{
  "vocab_size": 4096,
  "bias": "all",
  "parallel_block": true,
  "schedule": "wsd",
  "decay_fraction": 0.267,
  "batch_tokens": 32768,
  "seq_len": 256
}
Each number is 200 + 30 x the weight over its row's rms, rounded and kept within 0 to 999. Layers, rows and columns count from 0. The size before them is the row's rms in percent of the matrix's.

# q: layer 3 attention query, 192x192, rms 0.137, rows 0-16, columns 96-191
# k: layer 3 attention key, 192x192, rms 0.14, rows 0-15, columns 96-191
q0,073,173,201,169,232,201,231,143,226,224,203,160,208,212,213,231,178,157,229,203,227,176,208,213,190,223,233,185,153,248,181,179,217,196,216,238,187,241,170,155,225,221,181,196,199,188,125,150,215,195,181,193,213,187,199,246,193,146,212,223,202,161,223,118,169,193,213,229,175,146,197,238,165,238,187,164,165,213,267,179,197,210,214,225,132,245,284,191,243,200,248,181,206,208,192,246,230
k0,081,255,200,185,149,223,187,244,216,245,170,197,209,265,222,205,205,223,188,182,205,174,150,224,151,162,210,222,205,173,132,209,236,197,227,210,187,195,224,191,173,199,227,176,225,207,220,235,227,203,190,213,190,196,208,205,187,250,180,224,212,223,189,238,179,211,200,254,248,179,219,124,217,231,171,220,176,168,226,174,218,223,219,234,204,141,153,223,164,208,201,235,238,212,215,123,175
q1,077,227,209,218,175,154,189,261,190,242,206,199,123,255,181,218,221,222,163,182,188,224,228,171,193,201,192,142,203,182,185,188,188,207,191,165,241,207,159,182,248,201,174,232,198,217,219,225,199,181,206,202,154,201,207,256,238,254,208,177,198,202,243,224,165,179,214,232,266,226,159,187,220,213,165,186,211,195,196,246,165,175,144,198,197,159,195,231,194,235,223,200,227,175,196,152,169
k1,074,234,233,226,223,186,236,230,194,164,208,227,201,212,218,208,163,260,185,205,149,137,149,197,153,178,233,187,145,191,243,205,165,205,228,244,172,173,198,180,233,211,178,203,228,110,196,177,211,169,179,158,172,234,217,204,197,191,251,219,178,229,237,180,227,230,155,235,172,183,156,241,135,187,167,199,212,193,189,187,210,204,194,174,186,184,213,210,208,197,200,197,181,195,218,182,152
q2,088,217,224,194,164,214,243,191,197,229,181,212,227,180,201,199,174,140,199,246,155,200,215,164,180,180,191,244,173,164,210,208,229,171,193,219,217,180,241,142,184,255,187,176,199,187,189,236,222,189,207,251,248,184,204,184,227,172,178,188,179,157,200,184,199,245,183,197,164,188,245,211,190,197,184,203,199,225,141,234,192,243,273,176,178,205,195,213,236,182,212,174,154,219,202,193,251
k2,082,236,228,265,244,191,160,173,214,266,191,190,216,186,220,224,189,268,231,189,200,196,143,193,131,222,160,220,211,183,176,195,232,208,201,160,168,219,169,222,184,207,206,232,201,211,200,164,202,266,200,181,163,223,195,196,199,215,208,222,189,245,219,279,246,203,202,275,223,173,195,217,202,149,201,174,183,196,215,184,245,162,203,246,241,171,162,206,145,170,147,179,222,143,164,163,221
q3,091,167,257,191,206,251,176,218,208,200,194,170,226,135,189,266,151,208,211,247,228,214,214,158,202,179,229,241,210,178,151,207,182,168,208,206,184,180,206,145,142,231,179,206,199,180,160,205,204,204,203,269,181,210,222,216,225,173,229,195,175,166,215,140,139,187,187,197,200,188,189,241,237,205,192,211,162,246,172,217,138,217,227,204,106,255,204,194,217,233,257,148,196,184,202,213,246
k3,101,187,207,244,134,235,172,190,226,184,176,203,176,221,236,205,206,146,175,191,229,207,201,208,249,182,206,211,210,217,243,234,184,218,272,212,213,199,211,173,206,170,193,150,194,218,265,208,201,232,122,243,157,206,230,198,130,179,203,215,209,228,198,198,192,261,171,144,177,183,182,184,192,238,190,128,234,219,218,207,211,211,195,144,180,155,153,172,230,224,229,208,236,234,237,197,170
q4,076,218,135,232,149,188,200,182,229,203,224,172,144,234,228,202,271,198,183,179,222,243,214,226,207,192,180,186,198,221,187,172,170,193,161,141,219,240,196,211,179,211,166,227,252,184,295,204,224,213,180,155,198,205,158,216,254,209,143,192,173,220,202,256,228,222,226,224,186,211,197,204,177,172,215,164,170,176,161,206,237,187,159,232,189,195,221,189,219,205,195,235,138,227,199,195,181
k4,089,206,165,202,178,124,199,208,196,189,181,166,206,199,173,265,168,262,211,190,195,215,173,221,251,210,201,165,232,232,206,164,176,257,192,218,175,161,217,204,204,183,229,232,157,169,155,260,100,179,185,203,219,184,232,149,261,252,229,119,214,197,158,194,197,161,159,215,219,212,173,210,186,213,161,239,267,232,197,175,254,173,185,190,189,180,156,226,190,219,188,206,162,232,233,223,224
q5,104,187,166,207,214,186,233,235,183,185,256,235,185,184,227,163,240,204,196,189,205,209,137,191,206,213,223,234,200,161,214,181,179,169,188,247,233,236,224,241,188,174,175,159,145,186,191,139,157,215,198,198,179,219,139,226,172,132,202,185,148,173,196,223,232,207,190,187,133,180,223,179,216,196,180,219,178,180,139,227,215,191,175,209,196,254,257,192,205,196,157,206,163,226,259,235,204
k5,099,166,203,191,175,223,229,196,220,209,172,235,153,193,234,245,182,163,196,212,210,157,177,220,202,208,202,183,222,225,227,208,193,183,164,207,237,247,199,111,242,204,188,195,225,178,178,208,206,166,184,230,190,199,264,144,199,176,214,205,166,217,198,190,177,202,218,238,194,213,191,186,154,214,219,205,230,177,174,180,184,181,187,165,163,169,127,168,263,269,258,182,233,216,233,209,131
q6,082,238,196,202,204,181,196,234,239,176,156,232,132,200,201,178,226,218,187,188,239,198,234,216,218,152,203,133,202,223,205,231,230,197,216,174,194,184,188,169,191,209,192,208,188,218,196,194,157,208,191,191,185,247,206,192,182,187,184,172,198,258,210,203,199,185,245,229,198,224,169,206,185,222,204,211,211,232,214,181,225,130,283,212,222,171,176,189,241,184,223,171,228,172,163,226,171
k6,094,156,184,215,217,247,198,213,191,174,201,257,177,180,211,186,173,233,217,140,200,227,221,256,171,198,127,173,231,233,178,156,177,195,193,152,228,210,251,209,227,205,123,235,226,213,190,208,179,239,262,237,185,191,188,171,256,201,193,177,239,181,162,192,268,241,215,197,227,227,147,209,244,172,180,212,195,168,181,218,217,154,202,198,182,255,218,201,187,204,161,260,179,215,214,192,202
q7,073,155,211,175,245,196,196,210,189,216,240,189,250,187,198,152,254,249,206,160,216,191,236,202,193,233,173,183,247,302,191,166,164,194,191,195,192,212,210,238,195,206,198,223,168,224,205,197,201,246,207,199,184,155,178,177,154,198,171,193,202,269,191,193,239,218,234,205,159,210,208,178,178,163,211,213,193,205,222,221,204,203,214,239,229,166,191,208,179,213,198,194,209,217,229,217,190
k7,076,139,150,243,215,220,172,180,243,171,178,159,183,213,224,210,189,264,191,185,225,197,184,201,216,209,212,163,157,198,305,207,207,203,171,186,219,195,242,155,222,221,197,236,217,196,218,239,174,180,156,197,200,186,206,222,213,197,239,120,183,186,181,243,235,265,199,229,187,169,202,210,203,146,201,182,222,193,191,185,118,225,159,176,165,149,169,174,239,194,218,208,263,180,198,204,214
q8,075,247,164,182,205,183,203,196,189,161,237,224,263,170,179,202,173,181,169,212,160,148,162,267,171,155,205,265,165,215,261,205,227,236,202,207,215,192,141,200,237,139,179,183,203,208,177,213,183,184,213,174,197,233,220,235,178,208,238,166,226,180,197,288,183,192,212,218,190,172,155,233,183,156,160,250,206,170,195,185,207,177,194,192,194,157,201,226,253,238,189,229,232,254,230,187,228
k8,106,187,201,206,124,244,208,183,201,181,179,211,170,182,206,220,174,211,208,235,206,205,219,181,180,186,236,204,132,195,170,188,187,142,236,204,228,230,192,154,238,237,178,212,217,190,190,188,249,222,146,192,192,204,208,235,202,159,242,229,143,221,232,212,154,117,205,169,191,196,197,176,194,242,226,195,187,207,246,199,169,181,153,220,143,195,108,166,192,256,235,187,200,216,185,240,188
q9,087,195,183,257,232,185,229,245,207,203,158,180,130,214,188,234,218,196,185,232,223,196,167,195,172,199,242,246,203,171,238,179,193,181,208,246,213,209,180,193,170,213,196,154,192,227,206,166,199,181,222,248,205,263,232,202,208,191,204,243,173,209,208,122,135,162,210,236,197,193,238,208,220,248,172,187,232,205,193,154,155,233,171,184,194,247,183,165,248,199,204,230,151,174,244,161,151
k9,079,181,185,202,174,170,196,215,266,226,225,207,225,202,218,199,234,235,207,160,247,206,194,200,200,221,143,183,208,210,198,177,189,230,200,218,196,175,247,201,209,200,231,247,236,181,118,238,170,196,192,120,261,200,192,202,289,226,210,168,211,190,200,235,249,194,213,222,217,229,150,186,251,148,189,187,245,186,215,191,205,174,218,221,253,173,187,200,205,189,148,193,230,227,170,174,274
q10,091,208,217,197,203,233,206,212,222,217,166,179,166,197,189,222,141,213,210,188,289,185,194,149,211,244,185,169,176,173,200,206,109,219,171,188,176,218,190,188,203,244,265,206,201,206,217,181,184,223,211,231,217,227,209,243,218,213,189,194,177,195,206,132,150,185,193,221,154,204,165,213,196,234,267,194,212,239,176,168,176,166,243,229,214,214,205,217,224,179,230,219,218,182,161,162,191
k10,085,199,231,195,171,222,174,200,190,181,132,226,211,229,221,193,219,167,142,215,193,230,203,221,197,161,210,143,256,244,190,214,145,193,225,210,239,236,201,203,214,186,229,211,204,171,195,271,217,235,212,174,167,209,184,183,204,194,234,226,218,235,221,196,222,229,197,216,208,159,179,265,175,230,166,200,211,223,239,212,200,174,178,190,185,217,201,169,248,208,227,207,197,228,225,160,151
q11,085,161,175,169,235,196,186,223,188,221,209,231,178,166,191,149,196,127,227,232,252,199,199,209,166,178,193,202,199,228,189,186,186,122,169,248,193,206,230,224,232,244,169,186,192,239,299,220,199,214,174,216,227,184,156,176,192,215,180,228,199,193,203,209,150,192,202,189,186,182,190,232,211,205,232,201,187,214,229,207,180,98,195,161,175,215,197,193,149,255,207,247,159,127,180,179,223
k11,076,197,152,216,198,218,174,183,183,227,198,174,230,215,170,171,216,242,175,175,223,159,181,231,242,189,152,247,201,236,218,193,226,176,196,164,199,216,143,167,189,145,199,239,167,183,139,266,146,187,199,200,217,192,175,207,235,269,213,200,159,208,163,165,209,216,205,172,247,204,181,233,191,255,209,217,235,164,219,221,242,231,224,210,180,169,156,250,199,239,211,195,200,222,237,178,222
q12,085,212,202,185,198,202,201,200,188,182,161,148,227,216,222,268,211,165,167,215,247,223,217,242,270,201,186,188,217,199,212,227,220,194,178,199,255,193,223,223,214,249,167,219,218,229,203,157,218,186,238,184,178,172,174,189,188,153,159,204,186,201,190,180,175,202,164,164,267,235,192,169,166,243,157,179,227,221,251,199,187,214,166,173,167,134,165,236,214,224,210,162,137,205,248,243,192
k12,083,211,182,185,221,257,232,200,265,242,212,221,216,229,189,158,206,187,199,148,117,176,196,177,158,208,194,200,189,187,216,200,239,225,184,241,131,203,257,229,174,192,225,275,157,149,214,209,199,213,152,205,208,205,227,199,227,165,223,197,167,210,147,217,199,223,190,234,195,235,214,148,220,192,189,206,205,203,170,197,236,210,258,190,252,178,179,197,166,190,234,215,226,208,172,167,198
q13,091,153,236,195,235,191,195,175,198,180,211,154,159,223,236,190,186,193,213,171,154,181,184,215,181,195,205,194,229,190,215,182,144,208,197,236,192,207,189,202,215,202,191,240,135,165,172,206,247,233,232,163,177,174,169,233,194,213,225,208,236,223,207,223,164,182,229,208,192,175,174,208,221,208,233,222,172,232,227,210,134,210,210,179,187,226,202,154,202,176,191,219,176,192,203,138,158
k13,089,215,158,217,170,227,270,178,242,240,187,190,238,200,250,200,195,217,221,255,239,223,240,153,148,171,191,200,220,214,136,199,196,245,149,167,233,198,201,139,233,126,251,219,249,231,205,213,222,180,167,203,176,144,235,153,160,197,150,189,145,204,141,201,247,199,236,187,221,204,225,204,198,248,230,228,242,249,159,220,229,170,153,180,175,159,194,193,217,173,199,210,241,192,213,216,197
q14,085,280,146,185,183,192,247,222,164,186,245,221,218,222,182,183,213,242,179,228,140,195,234,203,172,252,172,230,191,218,154,198,201,198,185,246,205,268,178,200,218,160,201,172,167,197,151,181,222,186,203,235,168,153,190,137,177,228,205,200,159,194,270,234,223,190,222,189,231,208,179,267,211,202,136,175,191,158,199,178,193,240,200,184,144,227,213,190,250,233,166,214,207,229,191,212,203
k14,083,257,245,197,264,233,230,216,233,195,193,246,207,190,174,188,197,212,236,195,176,270,139,213,259,204,194,182,189,203,240,136,227,218,206,196,187,171,210,212,128,253,241,164,211,198,162,210,199,177,214,163,226,166,197,234,193,215,174,187,176,228,218,196,219,201,148,235,157,162,187,204,193,192,207,195,205,167,176,197,190,192,185,204,244,234,219,185,176,153,162,149,196,179,160,188,222
q15,091,208,191,157,219,167,185,168,218,143,173,221,162,230,210,252,195,215,171,145,199,162,216,196,166,184,221,164,176,185,157,155,288,219,209,218,248,219,228,203,167,193,218,239,181,216,250,199,237,226,205,207,198,189,187,212,217,241,200,126,206,188,203,222,165,161,198,208,199,177,206,137,245,136,195,225,214,239,204,206,169,176,153,211,227,178,222,213,153,172,232,195,195,145,166,144,200
k15,088,197,205,236,212,196,236,192,193,264,147,159,240,197,216,204,207,197,191,204,209,130,220,240,200,204,206,277,208,174,211,245,157,202,249,251,169,209,188,163,238,179,207,255,147,175,247,183,200,196,141,190,213,201,209,172,191,195,247,146,225,224,200,219,205,213,176,207,190,220,233,210,187,221,270,192,169,157,261,233,154,234,207,173,209,219,219,214,166,171,157,238,176,204,181,210,179
q16,085,189,242,142,167,204,196,195,185,233,233,245,208,253,176,222,236,194,160,220,219,237,209,227,190,189,151,185,185,169,204,176,216,199,249,226,204,193,222,168,166,197,178,186,226,181,174,202,163,175,258,152,198,203,187,236,265,192,199,216,160,241,191,157,176,205,202,172,205,243,166,194,204,209,182,215,157,174,236,203,209,218,209,254,233,196,176,263,150,190,184,250,275,222,216,155,237